Part of a small language model's weights.
Size: 12 layers, width 192, MLP 512 SwiGLU, vocabulary 4096, 6.12M parameters.
Each number is 128 + 32 x the weight over the matrix's rms, rounded and kept within 0 to 255. Layers, rows and columns count from 0.

# layer 3 MLP down (transposed), 512x192, rms 0.0558, rows 402-413, columns 0-191
[[195 171 150  54 137 161 184 124 132 151 120 112 103 164 188 155  72 165  93 122 120 188  92 122 150 104 113 169 129  83 148 133 111 180 123 117 135  93 101 161 146 140  97 128 143 134  96 105 103 112 135 108 107 179 133 128 168 121 105 128 104 128 160 179 117 108  87 142 116 109  92 138 101 161  85  69 165 129  64  95 105 142 154 191  95 173 133 167  87  76 141  70 122 141  71 162 136 117 101 105 177  94 116 131  95 143 119 101 131 109 123 144 127 145  63 141 138 118 172 111 161 150 170  57 159 211 141 108  72 120 131 142 169 148  84  96 104 147  78 115  84 143  88 158 144 133 133 167 165 125 136 153 100  96 160 159  93 109 114 151  98  54  54 104 115 135 126 100  98 126 158 143 178 114 149 152  77 148 125 131 149  52 198 110 172  89  89 135 120 116  94 170]
 [141 119  87 161 177 122 103 110 141 167 141  53 169 114 120 149  68 112 106 153 142 171 169 132 153  71  88 182 138 160 125 133 150  72 149 105  74  76 134  99  86  98 117  57 121  94 189 117 128 106 151 103 161  47 155 175 108 105 106  71 127  87  87 122 141 191 177 141 114 216 170 106 173 148 129 108  82  78 124 117 167 165 175 157 173 116 140 161 133 128 106  93  94 146 109 168 137 129 132 116 100 127 169 123  80 138 125 139 135 146 153 148 131 143 182 118 102 175  78 128 172 171 157 165 206 169 121 117 103 111 159 123 163 134  89  94 185 149 110 179 130 128 102  99  82 146 143 153 159 169 119 151 175 147  88 126 113 191  68 144  98 122 133  87 153 118 103 173 132 117  98 111 142 158 130 107 158 136 132  78 141 120 118 175 100 122 130 112 179  85 194 125]
 [128 134 140 116 109 168  71 151 122  94 154 100 181 122  98 147 138 132 154 151 159 144 105 141 158 135 149 127 148 190 145 146 121 132  99 143 107 116 126  84  97 137 112 159 117 145 138 127 186 133  98 152 148  72 110 104 152  79 127 133 178  56 107 137  83 184 158 146 130 134 117 127 131 130 113 110 150 130 145  95  86 116 106 187 154  86 181 227 113 150 126 109 121 129 130 162 131 106 135 151 118 152 139 152  91  76 145  95 144 139 101 112 100 120  86 107 186 187 162 145 106 167 140 166 196 163 142 120 146 177 138 116 127 120 168 143 134 142 146 191 154 114 135 186 116  92 104 115 126 155  79  91 149 169 162 103 143 128 100 145 209 148 110  89 125 156 125 121 114 153 120 133 105  75 104 107 132 103 133 144 178  94 180  94 162 163  81 122 167 144 109  66]
 [187 121 142 116 129  90 136 137 119 119 115 146 164 150 180  79 149 191  70  54 172 133 126 110 155 101 157 134 176 118 136 121  77  91 130 108 144 114 111 148 176  79  90 127  69 170  71 122 106  88  96 123  78 145 113 169 115 123 159 115 183 231 184  98 134 126  99 120 162 102 126 152 160 115 101 112  86 156 141 135  89  95 105 134 124 148 113 139 136 155 142 148 120 182 194 161 156 128 124 167 143 199 145 102 130 102 161 124 127 136 126 106 122 144 101 116 106 163  99 129 117 100 122 117 139 181 183  98  85 120  97 121 108 101 116 124 125 101 154 132 177 138  97 152 123 139 146 114 106 160 171 169  76  95 166 177 128 134 136 191  99  81 118 162 126 160 160  97 105 169 235 113 122 102  89 146 162 126 164 177 101  82 160  53 176 114 119 124  95 143 167 102]
 [139 110 158 168 113 108 115 141  88 141  84 133 156 130 170 137  91 147  77  54 136 127  62 151 111 125  74 122 151 146  83 121  52  92 133  91 158 167  91 132  99  72 123 144 184 171  95 106 108  91 126 136 125 193 183 189  62 146 151 133  80 150 189 173 154 175 147 135 115 116  97 108 145 141 126 126  73 147 163 186 132 130 151  78 108 178  80  31 153 141 151 135 138 102 116 191 118 181 153 106 117 150  91 125 147 125 166 160  94  90 152 129 113 158 121 127 140 122 112 113 183  91 108  97  76 125 186 110 145 104 123 125 171 143 136 152 159 109  97 132 157 152 100 128  80 137 105 135 145 153 103 122 121 141 143 122 170 175 136 141 149  98 138  94  97 119 160 142 195 111 164 110 138 103 144 156 139 174 141 118 112 109  98 168 119 184 115  79 174 101 169 156]
 [123 151 161 150 113 117 161 161 103 159 134 125 135 187 111 114 136 111 175 136 107 137 193 116 170 123 149 157 138 159 144 106 175 138 120 115 153 104 175 126 142 183 214  97 183 150 118 102 105 152 176  81 108 108 170  94 113 156 126 193 129 159 140 139 162 156 133 141 157 159  76 153 142 167 122  77 112 163 119 124 116 177 117 143 172 140 148 102 114  99 141 137 130 126  73  91  84 156 105 109  89 131  94 169 104  75 165  99 102 116 128 168 106 105 125 119 194  97 128 123 171  99 116 124  96  86  96 120 125  68 174 137 126 179 127 111 118 114 100 160 130  97  82 120 136 141  64  90 149 138  58 137 107 135 122 157 122  71 131 109 188 111 125  91 128 113  46 142 179  93 153 127 154 130  61 114 127  35 125 111 152 166 140 157 166 133 176 132 134 124  95 136]
 [135 118 122 178 107 126 174 168 147 165 115 110  69 149 146 167  62 104 148 125  68 150  85 190 125 119 133 109 121 184  81 172 141 120 139  89  65 176 164 122 123 122  93 111  93  84 188 145 135 148 169  86 118  91 117 121 151 203 108 108 127 120 172 102 191 109 155  96 152 135  88 107 107 132  61 146 103 124 116 138 161  96 133 117 114 128 197 137  72 121 195 137 135 116 130 109 182  86 132 122 123 136 106 123 113 118 126 183 101 136 125 111 109 127 208 141 173 110 116 102  38 118 106 114 102 146 149 147 106  94  90 120  87 110 160 123  94 137  87 121 138 147 213 112 129 128 142 114 107  82 174  78 156 136 113 158 123 155 145 101  79  48 196 102 155 123 144 133  56 176 117 140  84  95 176  83 130 158 171 139 112 119 135 158 135 119 115 155 117 101 100 109]
 [122 173 204 115 109  92 181  69 141 148 121 137 130 100 101 155 127 134 126  44 195 139 116 118 101 155 129 171 129 173  72 179 114 152 137  96 153  57 183 109  98 126 131 138 179 148 141 118 159 174 117 139 139 116 137  79 107 109  85 122 109 150  95  74 144  93 161 110 134 145 123 126 154 191 137 111 127 136 108 120  53 126  76 113 120  74 119 123 118  94 107 130 136 122 126 104 153 141 140 145 228  91 105 107 173  93 150 160 198 160 193  85  96 184 128 102 135 145 103  65 112 141 118 157 127 207 143 169 153  87 129 116 123 136 130 146 211 146 106 146 116 110 137 137 110 141 117 142  67 150  99 131 159 108  76 116 131  99 127 158 123 194 130 125 122 133 138  99  90 102 133 156 160  76  62 159 100 121  99 129 107  94 115 170 149 146 154  75 153 166 150 146]
 [ 94 153 140  84  95 127 136 102 126 142 174 114  96 105 127 130  90 165 114 149 129  74 153 120  85 106 138 141 115 209 100 124 133  70  80 119 120 185 120  93 150  60  96  84 138  85 157 130 141  64 172 111 118 163 175 129 173 140 160 181 161 153  69 100 153  95 134  85  90 151 148 135 105 120 171 107  72  60 154 164 145  55  80 127 106 161 156 156 175 133 161 124 142 151 100  89 170 162 106  98 127 160  87 106 172 130 154 106 160  66 124 114 154 168 152 129 137 129 120 142 164 125  94 127 168 121  64 140 125 153  93 105 148 156 113  58 140 104 137 128 142 148 123  67 126 175 100 158 172 142 141 146  96  98 118  83 144 117 146 141 141 149 131 108 144  93  77 119 143 150  72 100  93 128 127 165 149 107 129 102 118 121 105 120 114 183 128 104 163 147 137 152]
 [178 156 153 112 147 152 105 126  91 155 137 141 123 105 137 138 136 148 136 154  63 103  69 123 154 145 135 148 155 114  89 124 137 142 222 125  70 129 176 143 152 156 166  79  86 119 136 142 122 139 108 140 125  83 133 198 168 113  74 105 190 138 158 133 187 111 164 115 134 131 204 110  98 116  68 103 188 136 107 151 100 146 101 145 171 121 149  67 115 152 136 124 184 119 136 154 129 169  97  93 129 165 135 138 121 153 124 160  24 104 131 136  83  55  87 122 134  55 100 111  73 110  78 108 177 134 152 121 153 150  83 102 147  80 126 111 175 118 150 174 198 129 146  87 139  96 123 122 123 128  79 162 130 114 122  57 161  39 149 133 157 112 131 154  95 131 136 147 198 102 136 137 141 124 136 112 112 180  85  75 141 116 107 117 109  82 174 119 147 100  88 109]
 [199 192 120 152 135 128 123 138 103 166 105 123 145 128 121 105 119  89 134 165 191 178 113 136 119 153 123 111 144  52 132 112 107 148 144 152 137  97 158 127 121 135 172  70 126 162 147 157 129 128 121 146 138 130 103  94 104 142 109 122  88 153 184 165 114 141 122 136 109 161 122 112 112 187 135  66 118 173 146 105  90 113 131 158 134  96 193 103 174 152  47  72 143  98 167 146 125 136 130 175 155 136 155 127 124 134 141 161 134 135 122  62 100 120 125  49 132 140  78 116 123 134 131  88 191 112 126  60 136 161 143  71 115 110 132  57 152 186  91 178 127 111 102  64 163 176 119  95  83 135 118 177 145 127 113 109 146 130 143 148 127 112 161 177 149  90  87 160  98 110 137  84  76 146 160 154 186  87 123 161 123 134 125  88 136 145 155 157  95  92 112 154]
 [149 104 121 103  96 168  90  84 162 141 160 118 160 118 114 128  99 141 140  71 136 106 150 132 107 170 149  65 138 158  84 144 186  89  89 137 190 145 151 168 143 146 162 124 172 131 121  92  89 119 123 150 149 130 131 128 113  82 135 110 110 158 163 146  13 147 125 122 175 114 153 171 141 134 112  99  94  58  84 131 137  70 206 105 103 131 117 101 162 107 143 127 150  69 215 192 148 173 127 126 157 119 118 134 149  99 124  85 139 183 104 114  56 150 145 150  60 159 114 153  86 138 107 136 120 157 158 154  67 127 102 171 113 113 187 175 112 104 127  78 108 114 143 148  66 106 115 122 151  96 177 123 134 128 141 151 146 171  62 112 121 191 147 164 150 140 118 120 183  84 137 137  71 120 201 182 102 184 138  95 165  92 176 173 135 167 117 158 144 147 119 169]]
# layer 3 MLP gate, 512x192, rms 0.0573, rows 403-414, columns 0-191
[[110 102 107 117 116 114  88 126 174 180 119 142 113 130 111 103 154 106  64 146 140 100  54  73 152 121 185   6  93 148 166 127 148 171 115 111 147 160 119  77 143 147 100 149 178 104 152 148 125 127 168 110 126 128 148 101 124 131  89  83 148 123 127 123 106 148 118 167 128  93 131 152  72  74  83 166  94 154 116 158 116  79 130 167 180 116 107  94 150 182 144 137 188  71 155 113 135 154  74 150 162 118 151 127 124  88 166 150 141 114 130 114 150 139 133 152  87 148 157 126 160 105 203 113 142 193 117 149 152 108 155 134 172  76 192  80 160 144  99 138 125 132 100  73 113  61 132 110 158 157  96 141 174 141 154 128 144 173 155  93 157 129 103  92  95  94 148  79 118 125 157 150 168 126 113 192 136 113  79  91 142 143 161 145 166 124 112 110 100 101 135 115]
 [ 66 146 146  78 123  85 187  88  85  79 130 140  76 130 125 186 122 154 149 134 164 139 174 134 184 159 142 131 174 150  96 168 124 117 125 141 153 107 146 139 135 135 135 131 134 119 187 118  95 126 114 133 164  78 126 164 160 153 130 149 153  99 137 124  83 191 162 135 137 147 105 127 144 159  97 106 166 131 168 123  84 134  83 132 140 162 141 164 154 155 141 102 128 149 139 137 121  93 121 159 159 112 157 136 153 163 125 176 124 132 152 107  85 125 152 154 102 128 143 123 170 105  64 125 132  89 174 109 155  82 152 131 153 128  98  91 173  91  91 107  88  98  94 131 127 101 110 158 158 130 168 100 146 142 138 108 177 170 172 126 118 129 140 115 177 150  88 173 170 115 170 134  97  68 113  82 137 151 105 171 139  98  94 121 169 175 144 106 185 162 115  92]
 [115 167 137 157 149  95 108  97 105 161  90 151 147 146 141 109 120 156 103  84  95 176 113 151  58 152 156 130 106 146 161  72  85  59  55 157 128 112 126 153 185 173 130  93 159 174 136 149 115  92  84 167 119 131 125 119 106 122 148 124 151  96 161 114 155  79 171 118 154 132  73 144 154 124 155  87 125 125 106 150 136 116 142 147 131 165 148 150 170 151 161  38 141  98 158 151 168 103 104 116 143 158 150 166 117  98 152 130 145 151 194 128 154 178 121 155 155 149 133 127 164 149 137  98 128 109 132 132 109 161 176 125 134 115 138 172 100 126 127 169 173 137 121 133 165 130 122 129 141 169 108  79  58 124 132 166  95 150 164 154 109 107 164 115 126 118  92 147 127 107 153 126 145  89 103 186 158 127 155 126 152 135 142 129 104 120 112 103 110 136  80 155]
 [ 90 152 150 114 153 116 134 173 131 176 144 100 137 138  99 120  67 149  57 134 140  93 141  98 108 149  76 141 126  90 159 146 154 125 183  88 137 188 134 104 151  85  86 149 158 124  64 196 111 157 152 108 139 130 201 110 111 121 104 101 148 106 167 150  87 151 168 180  93 130 110 164 174 177 143  97  95 159 147 176 109 158  99  92 114  76 158 117 129 134 156  91 160 112 150 149  57 124 104 106 119  77  93 121  66 121 133 156 111 101 123 125 160  95 137 156  90 109 105 132 192 154 140 137 113  83 103 139 114 123  39 146 145 155 135 125 151  94 100 141  81  93  54  74  77 126 130 109 120 182 172 132  77 145  86 109 172 203  69 123 160 106 166  73 151  69  98 110 105  84 140 134 146  73  95 154  77 106  79 137 168  93 154 105 131 165  88 162 151 146  97 124]
 [155  47 144 142  71 106 144 164 113 144 160 130 121 135 138 115 134 132 161 137  64 135 147 145 147 166 107 171  82 115 117 107  84 133 125  75 108 119 151 197  94 180  91 159 153 132 119 109 168 176  53 116 108  96 124 123 105 157 130 143 133  88 124 108 144 209 115 142 167 153 136  53 140 213 187 143 125 123  97  49 102 159 130  96 154  84 174 153  57 201 160 118 153 149 143  83  88 117  91 129 103  86 143 122 161 127  87 119 168 179 146  75 111 119 132 140 160 164 170  91  77 160 113  93  78 105  89 152 169 162 135 154  79 159 164 119 106  96 113 134 130 134 148 126 142  63 121 108 116 112 124 164 140 155  73 150  75 160 101  80 186 166 113 149 142  96 146 132 139 112 110 103 158 154 106 164 150  90 123 154 155  97  98 165 133 133 186 127 147 137  88 113]
 [136 137  86 141 109 141 115 128 104 139 117 130 170  92 181  89 103  70 109 161 153 149 137 123 178 144 147 146 112 221 106 123  77  94  69 133 178 151  83 148 128 129 205 213  96 176 156 158  60 126 132  88  50 104 143 112 127  71 156 149 229 180 103 190  99 137  61 100 129 128  91 166 116 107 111 135 162 153 151 147 161 116 145 141  93  98 123 132 166  99 137 160 189 119  76  96 131 129 120  84 188  83 199 138 118 142 108 154 149  71 114 133 135  84 184 115  94 119 161 137 130 147 106 135 171 165 103 137 147  76  77 102 124 178  77 110 169 141 145  91 107 134 150 107 108 144 159  95 140 185 154 117 104 131 179 104 145  57 117  93 177 121  82 107 125  78  76  98  92 133 139  97 130 135 123 118 183 126 125 147 152  72 138 195 164 139 127 193 131 133 149 123]
 [153 106 140 110 117  96 167 149 170 118  80 159 117 149 101 129  92  99 130  99 101  94 161 144 139 150 113 117 166  99 185 152 108  98 109 134 181 133  99 111 101 154 104 113 100 177 177 130 133 144 121 162 105 139 129 148 128 153  71  92 152 126 109  92 140 179  89 116  79 162 121 123 181 171 111 140 114 132  91 103 121 107 167  87 125  93 131  90  96  93 181 123  97  95 102  99 133  79 118 125  62 103 134 132 135 111 174  87 137 105 111 134 132 126 141 145 108 153 105 113  88 106  83 133 122 160 141 128 126 137  95 172 151 186 129 109  95 158  18  94 187 152  86  60  79 140 186 142  99 156 104 171  95 124 183 149 139 101 168 180 172 130 140  97 148  82 114 134 102 135 118 100 134  90 190 120  72 142 130 121 141  89 165 165 118 147  95 142 134 116 113 182]
 [158  78 105 108 152 126 124 109  96 115 147 129 138 105 162  65  93  97 174 142  76 134 142 109 180 128 127 104  67 119  90  99 146 137 140  84 160  47  88 156 141 212 182 119 124 206 138 103 151 133 140  94 127  64 112 145 123 134 158 133 132 102 117 122 137 171 117  86 108 141 179 122 130 212 126 133 138 154 149 129 145 169 132 154 123 146 108 167 167  92  89 132 114 168 184 129  76 164 128  74 136 129 124 137 142 114 123 196  83 133  91 101 135  85 129  67 138 141 134  97 140 116  83 120 109 123 129 156 157 137  93 109 165 153 136 138 139 117 108 146 126 171  95 112 133 150 166 137  68 176 181  95 142 136 208 132 132  81 157 124  93 150 119 164 171  87 179 118 121 108 142 150 127 140 170 131 149 162 115 136 128 173 109 112 126 172 150 142 143 172  92  99]
 [127 150 162 136  67  76 114 113  93  95 109 156  94 141  59 124 135 111 131 134 144 106 103  74 124 169 159  98 117 147  88 116 115 102 122 156 121 127 103 101  87 134 140 150 166 129  52 166  78 138 163 159 119 117 148  78 102 105  99 159 155 126 116 106 119 136 101 131 113 109 141 136 161 159 147 110 108  86 108 120 132 110 143 125  46 144 133  90 127 117 147 136  97 169  69 142  81 171 185  73 137 139 166  88 135 157 157 176 181 105  83  96 124 144 117 151 129 115 130 102 130 133  81 111 158 123  94 177 156 185  93 118 129 162 146 149 141 144 148 129 104 102  82 114  82  89 126  95 135 124 187  96 199 160 159 154 137 146 165  78 188  95 173 121  74 135 122 121  77 109 112 139 113 124 147 102 186  96 115 132 154 113 195 147 111  69 103  94 115 159 160 150]
 [ 82 117 159  97 133 136  51 152 144 148 115 178 153 115 121  99  98 104 148 130 136 162 118 106  97  64 131 127 133 123 131 111 176 125 110  97 123 149 140 145 143 149 199 122 103 162 159  90  98 169 122 142 112 132 141 122 133  82  99 123  98 152 151 163 109 115 142  73 182 145  56 101 201 112 183 181 133 103 127 110 120 133  98 197 122  74  74 126 119  80 122 157 110 135 108  82 146 135 134 158  65 100 137  99 127 105 156 200 192 210 131 138 148 146 133 101 124 117  87 122 151 115 174 131 121 128 128 156 123 120 157 142 110  96 125 151 211 124 195 143 125 123 112  49  87 145  95 128  79  99 104 137 127  89 106 107 108  41 120 124 117 121 157 126  87  81 151  92 152  84 207 149 136 106 112 103  85 133 124 120 102 131  92 150 139 155 134 138  91 184 131 156]
 [ 94 128 204  96 141 175 144 185 145 124 106 112 122 116 128 100 126 115 171 124 135  72 151  83 132 137 119  82 163 148 125 143 112 120  91 159 142 106 201  91 138  58 148 118 136 157 169 119 140 130 123  88  90 107  63 116 103 169  93 181 131 110 107 142 126 150 114 110 130 158 109  66 147 170 105 100 186  89 136 101 135 161 130 105 136 124  40 172 140 217 113 160 139 234  99 138 132 121 154  98 143 169 138 135 104 111  76 180 109 159 128 190 164  72 150  81  47 103  87 180  84  99 122 133 125 158 115 125 125 160 125 187 128 139 108  72 125 153  77   3 194  57 146 124 128  80 162 122 136 179 145 157 127 122 156 108  92 172 106 144 157  84 132 123 113  74  69 147 147 154  71 124 147 121 160 166 151 147 121 124 132 130 132 161 144 152 186 107  72 179 155 166]
 [ 80 108  72 211 164 135 133 128 161 184 117 114 138 106 123 162 171 120 119 111  87 112 168 131  80  64 194 137 160 140 180 103 113 151 110  76 114 125 143 115 110 164 129 102 171 129  89 141 195  85 104  96 136 132 103 156 119  26 113 122 161 166 130 138 180 128 143 172 186 126  92  77 118  96  85 133 155  47 119 172 153 159 140 190 165  90 140 131  42 101  94 177 129  89 135 123 107  87 154  87 130 117 152 161 189 101 147  91 152  60 114 118 127 136 112 141 179 103 139 135 126 141  99 139 162 112 134 129 127 133 116 130 128 159 114 103 142 117 103 117 101 118 101 103 155 134 114  85  98 164  91  61 129 123 153  98 126 155 144 128 123 125  90 102  79 144  83 138  99 118 173 137 180 114  93 167  92 118  61 101 204 153  90  96 167 112 164  78 181  45 134  87]]
# layer 3 MLP up, 512x192, rms 0.0543, rows 403-414, columns 0-191
[[ 72  91 111  93 155 148 124 164  95 109 195  68 162 122  86 151 149 125 108 201 140  99  79 101 120 134 168 119  88 154 140 106 131 128 159 102 107  87 147 134 164 134 159  94 127 146 157  96 113 145 116 161 140  39 114 106  91 110 155 119 124 166  68 115  81 166 111 164 144 177 144  97 174 144  80 116 162  78  56 119 194 126 140 169 167 126 126 122 100 166 135 103 119 170 152 190 101 107 122 156 171  68 177 126 115 187 118 131 175 102 204 144 152 126 136 212  95 146 110  68 156 167 206 109 141 176 124 106 111 150 176 123 125 119 107 113 139 111 133 135 164 158  93 123 133 146  58 113 144 149 151 164 111 105 140 118 128 147 126  76  77 125 126 115 131 113  73 140 158 124 149  84  61 162 147 135 140 149 128 170 188  94 122 147 111  87 164 106 139 102 103 169]
 [141 106 166 178 145 108 142 146 168 113  64 197 124 125 166 109 170 101 145 114 110 167 101 147  91 124  81 159 151 142 117 101  83 128 134 167 177  92 122 157 197  93 204 123 116 124 123 127 147 117 149 115  89 175  98 190 111 116 118 140 110 192 107  87 186  91 155 108  94 106  86  91 160 109 155 164 141 111 105  99 117  97 149  69 100 156 117 109 146 154 115 137 114 138  77 134 138  90 151 146 103  88 129 155 167 122 131 123  86 107 172 148 165 114 137  91 113  88 130 177 108 118 149 103 110 117 140 167 104  71 142 103  95  80 118 127 107 159 158  78  97 145  95 121  89 176  96 153 172 153 129 145  52 124 103  83 141 147 126 105 135  83 109  97 123 136 146 117 125 121  96 149 198 133 158 156  81 127 169 112 118 136 163 133 138 108 121 129 147 105 112 155]
 [106 145 169  87 114 103 194 117 170 143 121 117 119 121 110 166 161 153 129 113 102 173 143 115 144 145 135 174 144 129 109 147  66  76 126 145  85 114 142 119 154  97 173  93 178 111 121 105 119 152  98 101  96  55 125 157 127 125 112 100 122 121 109 126 130 138 149  85 143 102 152 113 157 154 117 117 128 128 132 145 195  47 135 111 173 124 120 101 110 168 150 104 170 119 108 107 104 168 114  74  81 114 130 160 118 139  96 155 146 122 135 199 141  94 155 123 137 155 196  78 128  87 144 174  97 109 184 129 134 139 208 167 168 135 102  80 173 150  89 143 149  98  98 215 119 144 107  73 102 129 113  61 109 162 122 193 155 151 178 191 133 103 140 108 112 124  61 164  79 119 100 107 120 139 130 216 101 102 128 129 173 139 106 129 142 150 143 162 117 102  95 130]
 [105 138 121  96 166 155 141 142 125 174 147 126 109 177 144 127  92 113  93 111 142 163 175  78 101 169  74 114 158 116 127 108 135 113 136 112  77 135 104 120 129 162 133 106 111 162 144 163 167 111 172 118 162  97  92 110  84 173 138 128 126 167  99  98 153  93 111 138 131 105  97  80 159 230 128 128 121 112 146 128 126 125 123  76  59  85 207 158 191 139  88 181 142 110  99 137 104 101 166 134 105 146 163 115 132 159 118  79 139 120 134 102  95  99 136 126 117 145 118 122 130  88  56 151 134  65 104  69 148  92  90 123 108 145 209 129 119 109  93 163 134 101 125  50  94 164  87 195  84 148 159  96 130 136 101 214 109 115 106 120 135  83 105  84 122 155 158 110 151  86 156 111 104 130 151 129 103 118 145  77 114 216 164 158 120 118  88 118 166 118 112 147]
 [ 96 145 130 142 134 121 126 111 111 127 127 117 138 104 127 126 128 129 158 154 108 156  98  97 140  93 125  90 125 155 119 136 148 100  92 111  94 139 139 139 152 176 127 126 132  94 184 191 117  79 127 120 133  72  80 153 194 156 165 152 155 156 114 117 170 143 117 120 129  96 138 150 154 174 147 204 126 109  62 171 151 159 102 128 158 166 125 115 112  47 126 111 154 104 118 118 153 117 146 143 154 115  82 141 138 130 157 115 160 168 134 122 162 149 177 154 144 147 158  89 147 119 148 168 126 186 116 134 148 192  72 158 114 105 131 122 161  92 165 176 135 144  93 160 128 138 146  89 102  94 178 128 114 119 116 149 109 132 152 109 111 106 119 166 161 154 185  97 131 133 110  76 174 129 155 176  80 142 112 194 143  94 158 106 149 144 173 108  91 145  95 121]
 [101 115 149 112 120  60 126  91 180 111 100 178 140 129 139 115 156 166 127 164 135  54 115  82 109 131 117 131 153 120 114 102 138 170 119 100  82 128 167 152  96  96 123  92 175 111 110 139 136 136 160 116 116 151 150 111 128 158 132 124 121  91  85 151 163 106 120  76 111 158 105  95 133 142 207 100 152  98  80 140 136 143 110 173 180 106 101  87  79  79 108 154  94 141  80 126 130 142 148 180 111 124 103 162  87 136 117 185 106 111  84 113 135 140 126 129 192 137 107  89 114 164 109 146 131 163 153 147 128 164 143 100 201 134  87  76 118 148 113 222 128 156 129  98 115 103 130 140 118 144 154  32 121 126 142 134 159 115 138  96 148 118 173 124 103 138  83 105 125 118 167 103 150 117 103  73 124 148 130 179 118 153 155 157 144 108 166 149  66  65  61  79]
 [ 92 127 162 127  97 189 134 138  92 104 102 129  99  26 187 104 107 190 165 167 139 132 126 143 179  87 144 142 124 202 135 126 168 154 143 145 141 161  68 128 132 102 161 145 114 105 150 143 174 106 116 120 133 115 156  65 130  93 186 135 135  94 100 146 107  80 110  80  87 160 128 153 153 201 133 144 103 121 138  96 193 113 123 157  96 177 129 121 119 114  93 153 114  93 125 170 116 107 172 152 132  95 154  71 113  83 132 161 128  97 119 125 126 112 110 129 117 149  82 123 173 153 131  66 154  77 145 104 140 103 105 103 115 121 117 148 169 168 145 104  92 137 113  75 126 155 128 131 188 117 151 148 110  83 168 145 140 157 142 101  68  90 136 163 154 110 114 141 196  97 134  99 109 100 157  75 111 130 148 131 117 182 155 109  77 110  90  92  93  95 125  91]
 [137 110 116 114  92 180 131 126  64  93 166 137 161  96 107 124  99  70 170 128 104 142 127 103 167 141 140 124  91 112  95 149 125 115  88 163 123  76 143  89 166  88 130 148 127 118 118 123  99 123 135 140 105  86 147 132 126 133  94  88 146 150 103 132 100 121 172 110 136 152 168 188 117 190 111  98 113 112 183 122 112 140 138  86 110 110 218 150 121 104 159 102 145 117 120 141 128 112 141 111 130 149 121  81 162 136 196 140 130 130 100 116 155 146 150 180 134  94  89 119  96 118  90  99 145 117  88 125 151 137 125 117 131 157 132  58 160 112 102 171 167  80 121 107 122 111 211 122 126  87  93 161 118  97 167 149  44  95 159  88 144  88 157 146 148 109  72 130 150 138  88 101  82 139 140 166 123 125 187 136  47 157 113  78 167 112 154 136 135 154 119 127]
 [185  68 145  68 134 210 143 125 125 133 116 165  99  78 167 128 149 127  76  73 154 119 149  55 173 150 150 173 138 153 134 100 122  95 137 163 108 193 106 151 153 148 187  88 194 109  91 165  99  94  66 177 128 126 121 120 101 119 196 125 143 143 148 149 151 107 143 112  67 204 151  63 115 112 126 116 146 225 131 150 126 116  51 178 138 125 152 146 184 123 129  91 123 157  95 163 122 146 141 154 101 117 187 163 143  95 119 154 131 110  83  95 114 122  97 176 127 112 165  89 131 109  71 103 199 132  94 128 149  84 141 162 106 158  84 118 116 146 148 142  90 161  96 122 110 162 102 120  52 107  95 166 140 157 125 123 134 150 125 111 142  97 159 151 116 115 143 110 119 115 180 112 122  74 104 157 103 155 129 106 100 136  71 158 129 123 188 157 142  97 111 121]
 [102 135 182 202  83  62  71  93 155 116 174 128 141 149 154  97 104 151 131 117  80 112 115 121 156 134 130 122 117 112 108 176 170 132 173 120  55 102 104 119 165 151 144 139 180 100 131 148 166 109  93 107 116 116 113 134 158 162 220 169 111 157 138 127 173 158 160  88  90 123 141 181 165 161 103  89 151 134 119 183 141 114 119 179  80 110 125 150  99 174 121 152 162  87 157  61 136 168 109 106 109 148 142 120  94 135  68  94 149 128 104 198 143 149 171 135 109 182 140 150 124 158 140 154 134 143 167 136 174 169 112 162 124 144 159 118 123  48 125 102 107 180 165 174 182 112 166 138 178  85 123 108  97 164 111 186 126 114 131 151 129 139  34 170 112  72 136  95 108 131 106 102 134 153 164 133 109 105 108 106 104 132 166  72  83  83 141 127 179 125  96 170]
 [140  95 115 175 156 146 169 125  99 131 105 136 113 108 115 122 103 148  84  66 108  98 105 127 106 148  68  96 179 117 115  93  77 118  69 133 137 208 133 134 175 147  68 111 172 145 138 121 164 108 127 187 124 122 124 100  71 115 124 190 142 177 145 125 104 190 105 196 137 134 145 146 164 146 157 161 112 121 135  92 151 102 139  94 161  68 166 149  92  93 144  96 154 126  87 137 128  82 142 141  80 128 110 116 121  85 101  36 193 150 105 131 131 166 131 117 107 171 108 123  82 157  74 164 132 157 161 162  76 103 126 136 134 123 145 160 133 114  94  38  79 110  84 164 139 102 164  93 139 131 138 202  88  49 122 162 204 141  58 126 108 108 167 126 156 136 150 143 166 159  96 142 121  89 168  89 172 247 156 125 100 109 105 149 192 179  99  89 129 124  99 126]
 [123 123 154 120 200 127 147 171 121 192 109 154  99 118 124 106  55 167 139 134 113 113  70 180 144 139 128 110 109 182 181 147 124 165 114 145 189 138 123 157 121 120 156 107 107 147 119  49 103 150 196 140 138 131 128 165 126  71 106 154  98 116  84 128 115 149 133 127 111  82 120 106 110 166 110 172 171 124 108 108  47  92 170 101 114 102 125 130 129  80 193 159 107 159 104 127 136 149 115 149  90 107 147 171  97 150 109  98 127 119 133 143 160 169 191  99  93 125 134  93 113 137 183 178  88 133 149 164 142 144  45  97 104 115 128 113 179 171 176  92  79 107 138 124  82 136 101 164 135 154 158 112 141 106 130 148 146 161 133 128 111 159  86 121 115 113 130 118 153 178 138  89 159 143 126 131 157 161 168 167  81 171 106 127 150  88 151 124 165 149 143 114]]